config.toml
num_key_value_heads = 10
qk_norm = false
attn_scale = 0.177
tie_word_embeddings = true
parallel_block = false
init = "normal"
learning_rate = 0.00239
beta1 = 0.95
max_grad_norm = 2.0
decay_shape = "linear"
train_tokens = 652300000
max_steps = 10136
Each number is 128 + 24 x the weight over its row's rms, rounded and kept within 0 to 255. Layers, rows and columns count from 0. Numbers have three digits each. The size before them is the row's rms in percent of the matrix's.

# layer 4 attention query, 320x320, rms 0.192, rows 239-287, columns 256-319
086:102216159111142143119115132110114117131127128111134126132125066145109138119110147134179129144091130087132155090143060169189146120132157131181076139145130111106190140145117119133126167134113148
088:119149155133123143160137109084144106098108128138112093165127091115149132091128134112153112110150109132130177127152107173147117161099107105138090137121152166169148131104156125143146098185115132
089:142108131147100145102117080131142050120120117158113128085133106114148146123119104149104136136144111133125159145131139085119134121122114153094123160097122159126101150105082140099134127096166117
085:149122130146130122141141169100100163132126103184130137148146120115177169139107178140139114077080143133136139118101102131167158209144167136133064134092106127133087138077129135137131097151145139
084:140116106139123098163127132130128151121171110109101102108186095111128091133108125109136156117140082130127101099145148087138162131171148131114076120128115119147122140101107139114114187087134132
087:107121120185095154141114163132076139128130123167093126116121134164133071163124150113110114181102132151083140135148140074149120097172147113152105137121182125136126119134135142124132146120145109
089:099109101139109135192085166120128146120161102143107102130063139102169140110123142166111159153158108066158132146145140130121159109153132143154110128140120125105124123095132141129171140116104129
089:154131139165123116126115140079144097138163101120110114108141123151111147124139119122086139142108168146114165137109135142137138131097149108144154134148159148145125129140170138105127169130180122
088:163174116114135122131135103128125121158131123131114126158159073123102153141137163131158102122100156122136114129172092087126093185106124156139126118099110128131130138094163155140110141100126102
086:105151116147098118113132128115184123114162137144141113134126119113138149118124122144147133162062161094119149128095113139107165094147151131138146138087176135143141090180140121160142134116131117
089:119177121119144116148113113115169119090118122164069173144154138089144115155124071118114106143135132133120158141126165137092117117114137128116150108107147149111124088100178150134106171126113131
092:110110147106110167154101138113173111157181153142094171122151102093162084125150158162065127134150132148162143162142124137128149126137145139109091068101151110147121112095144142141096095146093115
089:129119154149136139170087141115136118127098139135154139095112108159163109124128147127098147151134139137141142118113131136138156123114146141153108151144118133110087126155081142120148119102156133
086:143106117145146147152098107173134181134118125165140156092135095130097128147132127137113131123115128149144094130119180126148115119150135098113185175179127122145092138137135128127125107099147153
087:170122158186106097127111151120114145143147081155091070143104114109138125109130108115112135147124112104131159114137134103107173154087111132107177133140112156132132110097133153155137186171106134
102:106171138116148138159152129097104122121145121134138138177132134095123119137094109191149111100172159159143116134145127135091146145116131094149144132087198111153121129106122113159106069131147127
094:098120176122149109154140142109053110147130114136114117106127116144119134133125091148099103132095131148166113133159147155149089140120115151087113133145089128126158119128109085117129125127128133
107:139087141135142092125118166174094130158172159130134124131109124137124155135166109143140159101136142119137161133137130132197137100152103128132129088182145106134119098087095105102125133128159120
100:101150118138079094059137189134117092136145128116119105112160130139117105124131146111116118127110129110132121169145142091122116120162127114137127158098098104084128081176117171147142125137126170
096:094145130093162100112157118136106167130105114098109115154132114102120102092108124114170110139100105106094100118130177095113176135110153094113085123125146119147152106155120130152132094162107141
096:148134089168090123121097109103143103111144102167136114128125151117127120150132143080135094161179177135138118115134125104102135096144077171124160134086112143097091113126109106189141128127144083
104:159116090121107111137134109112144126110150106073145136122099162162110106134148111086130110127109101154125115110125123139132100168101126124136170144164113150097099107129149159113108140136139105
105:143120113127125133101147155184102095145129108107117133081123098136160182090151103136120154104111124142073113129080129094156094083163106137113159164136103144128155124119121143156097131123131104
092:139097151115155171150105131153138143144137114165117091178153123118179139075134125101160149093162096098089126126094125110098182109114133088131178118152173127135124115089096113102130136153129084
102:113142083131111130138141107112098142085161105152126137120145146177077100155159119134144130110150134131171127135110140137156144128116130152151137105094113105114129110139109154098169137139155130
104:173136166131114157106117157170171090154123109092132091098122092160105128136130111146140132109093122145130084179125147143140122087157143153085112169150109104109175131094104129126080155110148138
106:147163105097150119103109120148156104162143106100101116113125125160115139125122066090144106143118145158104112151115128119109124117155126154077133155104112110084128115135097146156142140106138180
106:139135171139072117164121147168191175146124148136176164149119111132151158131139154139142168115159134098119115067113119134171111152107127078125099084142160089106151104105077136140101144161126136
100:123144133136140109124167142127173130112168157112090125105148092117156103144126119162133100151130141095124129137141103134154060148131060111117133172105132121093101143104114108143132109131089143
107:144044103094081154157116154155072134093136093138107145125147135126116139121115121125179123120124126123112125150100147114144163126121170142146131094140195114164084154112170147138155097134079133
098:125142110150146133099106128133100141111122113140112109125129155125149123095123128114137126106098153115128116153125123102126170161155153122144145139174137140105141149119131170087093154133107093
097:109078080126158162174123067128117103130078110131148165140102158087133103132127150087101120149101131162148142127123099113129116085143138154137135129133135144149139123123139095113105072096153104
100:118159149119125075152112067171150124123116131122104107161120101136150158184120116121129112170166107116113119120143123198090108158097171124150181119136112099098114111109137127143161123159116199
105:154120142106114107154148176125126138104160124111148089137167120117131116128133158163158137142085124130133128150124164175142159138150158141161135110142106148139139127118125106073177099165108163
103:113110112143137089148121143144140145081143115182128138166152137120172177119134154133133121159131142111134122095136094142139148132097143131150121075084187143125083159126132142111138133116131139
112:121126137172162149137093102121102137088083135144168164105101082105119088145148144114116121111120130149115128111132114057131160141086152098131149158127190136149140130131141132172107129069120074
102:098164152124161150124136174103106138121119139161162117143147123159102137104103154122115132141132120149129070118138123155069100117131118120128162118125081123142135125116122149102130148151122166
106:170114105117128117155146144113124136124136134165147108174142130093102136151143157112116127107112134123130086159113128153160131105138059159107059122107163159128140148157111132134183109156123136
113:137138181186126138147157126117140118142149153129127143120159156092118130110118163132116134095146121125159089133121138135170099118158127134141121102131153110133135130132101113112135174137131060
110:113135132098129139157132152101163110079096146173149105174126079137110171138128141165123164127100100086106127164133077109147180132119103163143107093100163130145156143148150125085133107169118140
103:110134095119111123129104175162127130153140164138133174149145126131139131121114123158143153133166156100114131105130120152126115167196141125162147128110100094113130139130109121116150146137133122
101:129100145128135128113120122095135144110122123168084106099139124080132154109099132147135160122100107113118150093137154120124122145163104116096141155134098138135116206118144126176112127157133142
097:112142145104150098123126129142146117123126119110142117127103158121119167117120141090148155179140153098124093136130099087073152176096123111155130143101133131088132093149119149130160120176105173
102:100132134091141140132142127114181098175113152129164135149114122171117089144119132134130164116144122105101118107091113181121063155125116148149159112088127100117135092144139155087160123137135153
098:149149135116121118164149181124106128152096127100150137145105104146079152154100109127138152124155116131081100110133121133186107120113084104112090181178110136144174126128125137139125110145158161
107:120082128093121144138161151148133140115134130164124151141126111125124182142126127151150100134154135115109109095116110126120145161123134131201168082089165105136125148108141115099133157161126137
101:148140116109133108124131102166102126136148115146094135128127110122109178130114138137108154086147130124098108153168141133128130094127124150139128129167129107145153183119120140152118152075136086
107:121122117112141156106172121108143157120106126121086116119113145108135125117139153068136127145120101119095114115125156097111127179096125092103124115117138159151098119139125205148131104124117146
101:130153107112128123148159118132109134141176117133153100134145130143129136116111139114121128091129114138141134092110120141155135117127125140151129055125101133171122131099102108089128146134142150
# layer 4 attention key, 320x320, rms 0.176, rows 239-287, columns 256-319
087:131124080121178154125134118106132124126160157130095174122150100096136100099171149102125112139124141127120101146137151146105133096132135149118145160130142143180150107153156126109162096158114121
087:163096153134091114092166168137180128145111114131107183124149133111166132108128098150100079137155118152107095115097125098107106133125122086166119119142149098117097165080167125146129113143141111
090:083111195120109134129105142092122155151122150137145100128119146111157046082121151109112141155122110150098159119087089129140100132138155126079123141148138173104134130142155137122098118136106120
092:156137078115197134105123093128092117119100099135163120133103085136141092123119112172173135126134124132068129139091136117138087142167132152114097102143129163135128149148152105125156137088119116
091:160121127152129104132094136121134154127163110141139149129125147150128110107117157126186145122100145136113096122126109110146086092119122138133147101123106164145096115125105148117114134077168144
085:155136117139108130118168110135159163132124136155108102097142162145138156146162130057126096110134095108197167106137139180142138074154100160129147164086113129147102135149129139131093160153118133
092:138096138090112163170102145140159127134102156098157120088118113127133108141147158115092157156162118109126135100132120126079127143130114146136122091137179115109127114127103124115126151154142074
088:094149161130131105143133111148157122112089122158128129144107158080127074142104135099099125159165093115121159172130089116117124118150142143159103151130145100140147163087087108101130088150135142
092:108132091165165116126108142138114123132108109120144118168103120153173163118108106134127127120132121124136136129146120144135159127121088114140083135113112122144091108172119154155076131114143158
092:167137114147144101143124152100126145104126148134076131155122103109109099135147101158162129080159154151119084123191088131106131151123121126150123094071144131159140123164102137100142117144120093
092:111134100140145128144133124125105142142146153125112138160145156104120091162103117122111133129127147151152137106136094133123142141112173163163130178148119150134121134150101160148111129100157084
097:155135158096119142170137133125145108104129112157133115126102077108155088099148137125152155124128141102079127137136134118092116120102174153153107079184140123111139090147164135138132110149108127
089:112123131132163079124073142107140147116139161090145104125134123091163121141152064123113129099124155096112142132133163162150139156118122111129124124093144123150138108083119111137136136106144154
083:130119113108131114150123091176166137113161094126124111153086113104143154150154103110076148166131127130128133137100122133070074099109127118130152091161130116134129109135117152087097144157140165
093:112113154147109130089169097090130114163145127160094135144073129106158106185173135144115115119139124121120187141145118136148105133109125095134132155123121139126137105157168105139108100115188125
094:104118102148112087130195170119117139156113096093148130119127171132116146093091143119134105092101145132131133109126096116129122137098151132117103102118116108108148139151152103133116148144109144
094:131119128117134121149173133134183119091116118148173154120158152079117137133130146124119148144175131148172135140086154130117134148116086114088149143118104104184143109109126061130130126134108126
104:140107130132158102137122087177124116152155130093134113153125158141125113132121125125119097110113102101150105070123129097134121122126152176133152114139105166112156109114150110133104185103138092
101:094138134156145151109139133147116115108124102075148128118132130136117162109127142076124123144115140088117122112067153104118120127121115134094162159097139090124158098181128105138145124111115127
104:115159106115163163152137125128159084151142096068143182102101159125133138124143113101109174094078133097117130126086119170128174152149138139125149120144115109092139117162129109141138111182135133
113:185124151168108124122149136085114131154130141117140124135124148148106123165123108107162096081138115110108118142137140157087135109128089143162159130160108145156122145091109126120149141129146076
105:141143110157121062105126152129113140104089140155101098114105146165161132127103108160089142124178127132117175126150119139162114120171115105127137132143117081127158168097183103112135114123168145
101:169131092182143118155130110146084087159144155124121126090178130150132122119134142134090135077130125141114121105120134128119113094168093174136162178109131138170156094109118085126120135094132108
101:099111115102114140119163104101141139105175140105135156115129168111175079148160112103139128107121107138110118100113103136140138132104105172174102111116083162146124125138123101166131186152147088
112:108142106134110178112136149206125170120128175114098173103139154176145133121135132133170135134136141126131116123122102130141102134122161147073103088098141145125122132076174152166127100103135129
112:174112142119118123125094130108124099134125111145125143116141117147114121092091091135099106187143087155147141145109180079111167101145136129164089174134121104119183091140106086113134172125100113
125:118156099132126135112157116086112084180130114102152136080123168129123124067120143112110151151125098155107151146127173126063145115156111174119134154165108125078127093158095085116151146102128073
101:157137103134140172162118098124138143114117144098134162116146157133117146062143164135129068110123139126112088086134141144141124139152105161128106077133108142105135116121109103124098112143116113
099:140156058133141146125139159134155202111143144117103145144162093116111159105108152133139098122159147097111142135164165140120119103149116136132132150110176151103093128108116105176105093156116117
104:123097119115129189120146109131113141135118127129120182105113114136162174156153126163131132117097126138121088090135101093128134113118137115156123123165102128161205159111170133125100143146109134
099:120123141144132130122142138092075147137117100153132100134138131113132157131143122124121121169106129095163137086090128124120116125148163096174136159127151120175135144109088079142137174131151128
101:138129094127137084134142105092158143157110112155111177172137106105121126180098132119136141119165123129159135139147117120146110132119116096154127129099188101184096117101104148126143106128142129
097:162138139129152079115157126124115120119148155127135142140091161134106092135113084126152116126112131136141123152144092131112159117150141161138119106164132131112121169079129140152122112129145105
118:159151148134125153134143116165120117117146145138155074124128125109181133118139107105132128098091147110117112102113111120112167147086146113141120149159146119126156167132133106154138171126118176
101:112111148147107142121155131141118155116110119177104149173150141101139116154106151128117111132127130123120122120160156116157082069128127131155099137170120133107125177110090129128092133158120080
117:099128148146117117116138170132136172144107122146094167123098110150068145160168133151144178129152133129122069117128104149137114136104155101139123129097127127168133079102144168164135125147128160
107:143152146086127095123147095081110187102098107121138107141123155097135174101126126104188128171110130149133092115116162129084101123098146101104173099126115136158129144180115138126158117110148203
106:113149080130127136139122115111128091138115135130176127121165116145149092165137136142111127114092121116115201157124146131146162110103120158174081119165111146118114130110152142117113119154113119
109:140114127122114190140104132143143135139128127126174109123096156131117148135166107129141111102134124053125124146117117138110110131111126114146162114143162146129115151091119109117127145125165091
107:125177114141140144161100153130100153128144122149110181118108096071134161156113119140108141130088125138149108112118155119107143145104166063143096128149109118136146080164151141149133152170124155
099:133146105121108137122134132167136151130135140115160125135092121155150164148154117126144157151128105091115143100126100132107102150113087127104156175162125144147159136134108110144152101132118125
105:134109114078112130127141142128124103098116119167082135110164136088144096164126114098137110126111145171126113140130132171101145097104132133137126115145134142144093111163122151142110130122106131
098:109163104118117138120124098074135149167115133118130107103105159122093154114139134110090161149097111113119142103101196169089126121156191097105155107145133133117150127121114079145136141138159122
104:130146129114174144134131148109135159133146151147074103113116123131113108111131164101124177124117164155120137163141123141090117101186064098121168130162116132103137132165093148131146110146141126
099:125176108103156144162105098137139104124157121145172099137117152143122150097102129140123143164107118125131155116121127110147152148133146128141155112129098132124154108171164171080125130169097165
108:152156161105139129085129135145080198121151137152144127093068131106166173156141122186152133127127119147096078125162128132116128102104142098136104123157169129111144152127119124166127132124136110
106:142128150105114105130093129163129119144105088125128111100122078141114142134135106132103115161112100103168164115130162121142101116085165078113136167121123130160110134160162140161112155124171165
110:126139130080149125099165109127119104126111135113102086088124167107127161098118118124120145084139104131116143176135134182134148113140167147150167101181124097121128135158116114133141120094149120
103:150114106125165140142145096121124147137151115112163120164093112109165155148120187161091161171119125077137131100144145105125137129130121141111150093099152121102167146129108094072093191094148109
# layer 4 attention value, 320x320, rms 0.167, rows 224-281, columns 256-319
104:153109112124136131170135154139160130122136075117078114144110057151152157132141118076128127116099151113145148178124137142181133109173098112141125123171100103078145145141147120132081113121164112
092:110160106130151083121143121100139144130135137170114182141160147140129178125136137156122114078135123135096095148108166103105167142153130133129183103121130111137110067143090120132096138197094124
106:152139159101095105095134094110122143155166173158140099086118088126142108113164127110114138158120126112148141092132123142170113093159170130179130080117133133164162116124127116129053102139124100
097:150141171099149107105094115091142136150113156100128153150147164105107117127091112193150134126174141146121168105147157126154150122120111144160181142107139186148174101132118164148128107121121102
101:136097140099145140096150139138144094091116117150149125140167132081132108112119129146125101136140130074159129118158154155133147130101118087143071116124076119148139088100112118111149136127167125
095:108132102136133155055115107116185137136124130160096147131189141137119123084130113173151170139147138144123108136132100100174143073133156131126116154163128136127182145161115125123159081107134142
100:152138198116139090154115095144135108143110110072125135124121161120131142126114129143123149144158140095087165108125123166123152092120154126120132155116102153142179097152119131126111163117115143
097:109126098120200142095110099096112116121126112103071159128133139162119126168142128108098132115153141131117161153109109110122078146120137116151107151125163129126130154093098125165095109141178141
099:123097143140164118113134122145119125132125155147151122120126137149121160110115142153166143071095142086140166138073112157133126169095096126104105183122138105159121086146160124118089137111158125
095:091151144151112124101157135080139111137104093123117144144115111110137088138118111167102113146103085103108118124159106163155119138128140146102153143159136128137106087066149118104084181134121147
110:118124125121121117133100112106166143147126107117090137100121127211160101101123133158124141138161090165158137180149147120089170148137141161175100125086106158111125158158113135103178115093162137
099:101136104085161115106108105164115064104138116142121123092141108140172139158181133166149118138131111166125110151125107146149100115126114098104119096139166125091202130128125119150108136136061117
092:127148139133146111158118121134137132144169119107118160133120082162108108118107139124153099127088135139128144153106123111136143116108160140103078164088085095111137123104117059112124103125121184
097:122114104123137119149111103114160111150114123127100114133133065148121114119136154171130128110187142108056147144130153117115132107150116115166144128153096131162162134160141126157163123131126136
100:123145124125159115177111117148119171135091141105127157138149155104150150147122114141134141131098139165143098148123148089128125120100113152083102156107157109128158145154145187123158102141103119
092:099133157139157051126153109139144099112098134116143147146133096138111124165134088113085138145146146152129140106127123128141097126107111102120140139125112116187122171148112107127120128105107142
092:141121205150095117133170142084095148105140112123120093175090136121112095081142121116140073115111117135138085137139136129080139095132139086126157093100121128139129150136135123138104146132097151
095:157159148128136174129105131141152127100123094136118091160199156179154133167164187106120107144141138128131107135122068086162098087130116123120098167115143112107108122123173147111141110122089115
098:092123166154106109096125169117155150152142140157106110171184141151150110109161164078106155148128123149133135139105129099104191103128141123159152146129078156121102156082153156154153106113111129
097:134133142164163122151136092114135131152141123168143167153122104127121134159142087156116128132156143125147113101165140103137133116085177140159105136084176116143164098102135122131122140141162105
103:127120101138150134135128097136156164115097139096129091184106191114137140139109109153118115150140126148146112163123173131154100117114132066150107095085122132134164130128141112104050132139124109
092:121130099146133111123113084131152117137133111141092142144105078137170149124125149118153143127138082120105157158137137106109144085130174119110128139114112085127152136093107155152175135122144107
090:138110117098168122117139117121165139116114157127151142113142149139125120152155110164150123115099110123125199138136168126078112155130152103161131129156146098099115142158134125174108121122115081
102:145091186138124114118133131144145133120112166100161136077065156110105098113160102125153088099112135112150127126108099128113097144131117110127141115128162138149113107174114094110129135127135138
096:140146182114117103147119152093111132094131168142118113123141104077149174168145100088120152124134111120156086115132162126159109170121151137149127139134114064119143136149108088140141147136133140
094:151082138115159125152112104135144152179120109133139079141122117123077129113198117144138150166103164137114079130118128143106079145128142102135113135128125131148109153127151117106111138145097137
093:153115103134106098099131109118088155175098119082122106138098176157117142133134116151113126108135122133138132106072139095147168133140135125109089120126139140098162122086093168114153106103091112
108:139137107109194110157127138111107142116137177137134186161126183141138131105102175183106094154160120125097153098146160139161088132138110123119162098116131114117129096125121139113171133140092113
108:142062081123107142140136125135130124150121157140157088182138134098182164115131138132103170103115092122121111163114129124130130112116118156092112135114098120098070147097131125124113132107111125
105:118136138127157114099116127139131138137132117095138176125136154160112110126149131140059147114103092155108142110121120130091125106156133171105190130104072126140110129119150159165195159127117120
098:099115120129155122140115126151130155150134116120163134142094151172143139120109115142117124131136153170120122164121161121139118130121139160144112118149067143112119113099129117130120170136127162
101:182146162156111123137081153158101103123151121148138134144104068110103114124105105121115136085102148135114144131136137105106093147111127177082133178119114138145129133143109138134162090125068129
109:113138136116092164145118113137156122128177120144141158091135157111097103105112110140116119119146160151151117149164093120099151142140094181106126168159121106121101149127100158148117112095127120
107:128134122110126147136112131099116125141090089114086148072154131103114152143125132118105128126097146120164125135120101123127181115102122174084118147114113141110123100137123172124140109140078161
108:148129140121119116125140132164138161143131198127136144119133092144133090119107137119144133142114124098105164123136148129121129178121088162136113108117120126100135121107135125130170146130068158
104:137091132115105115105100124122109142134137148141140132076157121145138107114139111105107133126131121109113127108132088145161117160113129112129082121139141123107105115187146132133114112142155115
104:149120137160173142120114109129192174140105143081092137135104103108075085129125168130100104125108182097147144090150136157057153113147118121147152177186144117124111144140139134125144114089082119
099:117145137146090122136134117135114101140142126096136140112135125142175081134128128140127152177111155119109141125167159119144132099157149141170126140149153150162107137158146137091135163091098110
102:100109134106125140101138140093126143106131076118142140112148143089114111114178100097114116137117118124128123186157097124149174081127175100089100160141122120116143080153111121091122131132106116
104:112109125134155139084137115150162135163096177086118165147111135107107133116156081164111079120102082134160161079122090132134097111124144123133087127117108136160139197138155165140118102116152156
109:128181104144134130123173181102166113097094130144129143139177121130141094096117145142158175095129125143105123174158162182126135139111162130144131145127166142155128110156137161108119135111139125
114:142141112106133104090129115124109094162106150124152137131105115129097123074127119161172162103120124118121159123124150108140142130132153094134103144132115121155139112142141142092106164110127120
106:163158116127152151133143094106149131146136142115137156108123105123123081105134080085128101114085119106115103136156170162131138128117160099130108123108131102117184123103102125120157148168075173
107:139148117166148092134124086129177126126067130162144106134150143156131121156112097147156139146136158119128117106151114078154123135118086089086107139134103133137131144114156092158151173141113155
095:181127123114126113125092135134129127146103134124115103127127134125151101159185145149126148120123142103159136136149138124115086125120148109147130151115098096135137123125156127144118160129162150
104:187098126080181106121149183134109160092130095088144144093120112091132149164139127131129090123124163091121118130100105116125137145093144171103136148147152133132106087159133136058140138104123121
110:170065117098127143125150170109166098144111130081117109124150105129150131141157125123115098161075147093124127141132135131094142110148086154123114110118124145135128107138153151133117116124129146
106:140114122118123087101117109166106108121133105091136104125155160099140108111135114098142162169173127141130093113134115153125136144131103108108098128139118175119139086131132151143106158146134115
096:099136124131114113132094182119072145144105133124123124117116154107129121148136139129148156147103104148154076178146130123152097097160119092112111090150116127176132134133142158120115134153170130
103:115122133137139154142129105117114143109083103135136128129134088145143156162108112136131131151157107120133132099097148152108142102141144156093096135149154136120159150205123129160137128152136092
107:155178144096091080081142131124133145120135102122127118123112163130129127116151149073153100127087109166191180119139130116113148166122084118116118090138132117168132172137137064110142179142127125
107:118064137146157081111176148108149123097126125132148135141101146164119138092143124125138170124175117134170160073139131060105136166123102144143126153133112125115100124134149145138100111137137130
108:138143113131105060128134115130116149095141136132155094138138145135066137158114137120125114097113134134144149097116135171139119141143159143127119118144129110202159102106101083134093149174153087
106:153066122138157139141159135133132099119144170114123121164159161130149144138154144103101144131108139152140134137162121112135124098160130119144098077104141103141121111134131090107137104124134093
098:124149104123120112130072138130120131108068097111133138187106124145112106141141124150131108116105136147132102172161127138154111109107140164108085118172160119114157110198097111125156138175107159
105:131142143135118139107133131105113152137137168120135145116107117161092137132098139159186131140110083106153115125127143134104150080094143132124133115103133088102063157141097122133153078148152092
101:166141153156143142100128111140116124139131123187119167119119100141113147145127108145113136156116151100112107098146123132162167124144141125121135136157101126139117124158101134098157075110153099
098:134134138156125149103141130154073118145114137104137154162115156121126140137134134159138111125096098133140079098162136125123147127140119126116132145117090100138172122152131139144117070123129112
# layer 4 attention output (transposed), 320x320, rms 0.427, rows 224-281, columns 256-319
099:167139142085120107125157110128094097159106137167181104139117164124126123138078143150109163136134134118125080076123144140109147144130135110110127154076091107154123132123110108129179131147077109
099:136107161108069169115129167158147139164079109133106104138110145076131171114155140081110162154145124121152153124142110118161126124106100129124111125144137134127139166116159119134102133123136153
100:119101083155137158161117164122155111095093120080129107131111155129138124155121112153159139109109131145157089123137145102125145134096114148111122111132088114084110158119151142152152165140127148
094:166117094143149137133150121148133109095146109124111118156130110146122167151119126118135165127116140126128090155124089159111145147130145080149122075146167120089135172111132129124127146121118172
102:147087140161105149162158154125132116134169177138108097152079140145153175121159127089132145106106118157109099088129093119152148112161153143074113097108143117113087142113121120104110126108119132
095:139143114194141158169154140143087108114172114135149095127110106135146085177100155147109120118122145115105138107133136120105114143123138161113120110134129149137084106065155157113119161099149132
091:136126092126109189085098154110106134090142132169128144127117125133120110150136114139136119133082122120121097173105095104131144125113150107150143072124134158130127152137142134131121113109100117
092:174158103140131119178099147109120090180119088174154106121161153108120105116076091159122118159129120137154134148125159117111123094136117123132131094124096117134162120171130132107171097077129084
093:149137117101124163137085140127125182124133131121119164105131149118146109120135128084130146110153111141140155140158116112109132117141128137149177104134114126100153112128145123113171116153139124
092:176114070123118152129099122124121169115162167153087137098174172123130175123145169131138147124177134134137145126126160113125159118095120117110123116115126111132162115146092160127133179131157083
104:132149095145111158118158135138125131119161090120159115123135142085053146150117101121156088153115170148093169086124112162127116086156131106100169153179117120167151110114127132113105128168109133
095:102134139118060143170158117094142149130112115121120161124125157101089121127108106085106105149132135116114154143125149123108099141152112132155147112131096171112065151124111160099150126143194138
094:118097130145112125118130119151123115104127097153112119116130155098150166161136110090127170114179151121133081106137133126137126118153115121155148129109138117191145133121180140102141173120170113
095:153149159138125137117110141151114140121111134133124149112121156095109099162117092105130126189065126150160137126112061162113122120123090130108132117114124103122072148088115121115100157130139124
093:164106156083138129101115135103139096135141114136124091136071107157102097153099149120162122104126155123114131138101141130133134139179131139138159111147100194157115140079093132100141137127164116
091:141135108101114146130088163130108160140118121147151143121137095162150133095071144102129127089122094094154156122133134126143141115124143148146114160153145111123137091132131156143136147125121112
091:140121117121181112139130136144162108113084122094165154096110135126116178180169119143122132157135142152131145135107095100136144134117105182135087165138179140159113132097133129107129151124130145
094:112154126110110128124117125132122095152142142113128156091103113171117134114115125131089129148133132150144162167140162162118132144107130126155163139118110127102128138136107096179102149151155121
096:165166100140117116135158106133097110103128097149136148133085137108072137147114150193191091143110136096115123102144103159145132180128173103118118067126146108079153115144132138144106131093151105
098:122107138086126129114163177143114101104093113104136082090128156134155173144125162091151124099113117119165128123101098154148134145189088096107145122148118130116113135093095123105130147106183109
105:138095143139126104121080150136145089125170140114138121143161094099138126116135139098142110144113147115122104096119128142095167103100094179126146127144104087121074137148150120142152140105113130
093:071196165147097125165134164108120143086113087123112127126133181128126128106084127168117087143114181114120105150111140117169109129097114140150118148110130140128138112129158146144105155146117119
088:102166126103121121125117102131150087136128121175135092114144122121131142088090157122169129114124126129144145097119133111160124134142103167119152144164149144079116111159113127136146134149116142
095:123134103115157143124143092102132130108182105138119105125138052118120089156136140174147160094097134166123159146139091109150160144149144171111132128157097094132133117088129131158142127151116135
093:091102090128112120111146103108133116135117113148178113140134124137115103103125106133140103092129120126121081130137091122164089110153119132119089120127108137141132090126138144186132123105128095
096:093108159151128100113115139113117090109122125118122176144147107080152115144062124151140087094171142129146139155113105133138142140142074152136114101132124139114135123145116138120158118128156098
095:141162129142124118113130133139165137131116136151117131146155109129143132157096139115137134165145179117121115130171117133101120127064116123158158178123144079119137108154185107120094175140165136
110:124131169148081120083092139131116123111142119093093135118125103153110134125127085091186107112154137123079149137122102144132126127126156148154131126183119169151137178131122097110112129118163101
107:125170156149114146117110164099155125159150094095101136139159132117105127142109177139166102156141130139162113043121185148113107098100127114139163114096139128150131116124161142140111142166168140
102:101118153097102130144110125157115129125109130106115140141124122145078114122095122093169106142136165134146184134136122105108146119100130120170083135133189122121165147130146110109095082149140131
097:162137130150128107100123123116122119132077090136105083097179118087112091115120164114152128144110127114104120128186132141148154097165153145143154117123120112155146167162141109143134113132107101
096:106121110080165096080155121092136098124048144125152137147185161121125101135110115158105092135096130152177127165091134142144132079146148164151165091162192129113118099114162112098124116151160137
101:169106127119144122121096151141131107127129120113112098140118094125152157172137120139127129100125149076101119135116132124184150097112131107138117091137110134141159131123155116131123104130117141
091:158114085077147136155113144127140125129144142149142093124125093148152086103170159094157113101113162143101142184145124155157159155149150127132143109121147129112109155128118105103144143104164073
095:125119147160138153144156146100086117145133100128141111152154134100109128158087124078099135119125112146129089099137116156127104121164130064145156150121119147164139116126106113115097142143162134
085:100133124156168139145128145187144115153129124110136131147150117095117131147112175146110100086109146098102125153113184120117145094147119150121175140140143175116137110089130098112128165119086093
090:134146144125111105132131153131084136120135158145116142151150133162144177141150104176130154113109089162112081124130138132172087110105116132157115104157093140129157135142081116088095110154127130
079:134110120106181160146108153103146162147130155105114093130118125127128170126121065135129119079137114109108135153105100169144119158102121137101150103166128111131123138086095094121175097121127114
082:158153125143118103125104141130120123128102134080165095107090157121155104172128144175139150132117154116129136112111145139093111170125136135163151095152107143136143154093134126167137112146123173
082:136144184123109139105128136125119133134138116140115133118146131119148117121081153120149129139151197152104115131124168112108115161119182156124162121103125121105141105143122136117112133137127116
090:136118160085125181120091106169134114138177118086130129135078126109146167132156108107117105114154129104140127113104072121177129154118125133117135112141122094095130144145103104131110123165109158
094:101117142123119131159088143108149134112163107132106150098128096126159116121114128116097119155117127107122115136130098164110104103145096179099112099140112175105124114104106116172128107153114112
091:118103128116116141102123128114104090116135111128130132163110146147125164119143104144106145179150131146188175139099118130110140150152110116151110120174098119153090138150137124150108111079155143
083:097125147136137170099087163122071083118144127107114125101110155114122141076156164142121120119140089179140135120093160105113143107167176143137165155102115151099125137161170166136121082145153115
086:072098131164133142161124134171129111127170139091108139135153152166140175130148105130143152132122140140094084130146092161150141133126124152087089115145167124135102153139118130055143132140134120
083:109156139142120155153110078151093074162154153143112090151152110114127147130103145134121133140092127157105147152127143093127131116142140117175118137138093144117142176096126086192087134127134113
089:118127170174117160140129125131122130129140101123136171151124173148146121094111132109112178087193107145146093083165122142111162164124171105145092146106126112116138110094104143138107123142144152
090:104118142110157146160147134130144129144135129151122133100160075123143200153133123146140099092086109112153133099109127133139131105124130160095131114130127090202149129104105125095125139151083179
080:152149118116174139104107071148210153121117140115173096148143125116151129114100168159123146130138132089123121079093129146116154140086151136147170142152139129066140126135142112145158143126081122
092:154114134141095142155104145181153131121147128132110144097155099120155110150174148164084154111131125112093159124129123114165111110122142129136129120145129121110108147113142128131119140113100132
083:088123101148098151121088083153129121108114168149148159117128106120127071114096106157128122146171168115079091156106144084131106112125171135151152175133116166093102108146129147174143143115130104
088:123130114134140177141110115133099115154117162126139142134073129103117068151098128091128091092117125158113066190120153169096133110148106097142142121134130126139154128125097100132167138119112118
089:109085100116159157113129138165129139145098098106108112102156113138192090124143102141139125160119164129108099142126130134158123112085096134130106163102104152044130128126177168149141149106123136
088:093147137128097120120148108083177168129117110130158135090132121127111103144075103154146108135117117088125142098109144173098123159122147114119154164100147124141108131165106163153142179139108162
075:098101135158121127165181132129127118088128093123138130076158132139142155114142138141129147155141104111137147139107142145115114156157126170136120088096086133119085145085147140148118118125119107
091:093064129130138132127152131163121097128138115152125126094187096079142168143142155085108140114138155124086164143139145100195101125128088129119144146152141173141149135151159124134115140131131132
087:140135111119122087139081170127136130135143132108137093134133118107188066139137153114106133106147117130132136130138135117106158097082125144130141131141145104127154098114160131142105152148110181
079:142137131131106115113122159127168119108130104107124091113177087115179129090115135113152156149160155134106139140112119080110116133108138141133122076118136134174112147121139131108145138136164127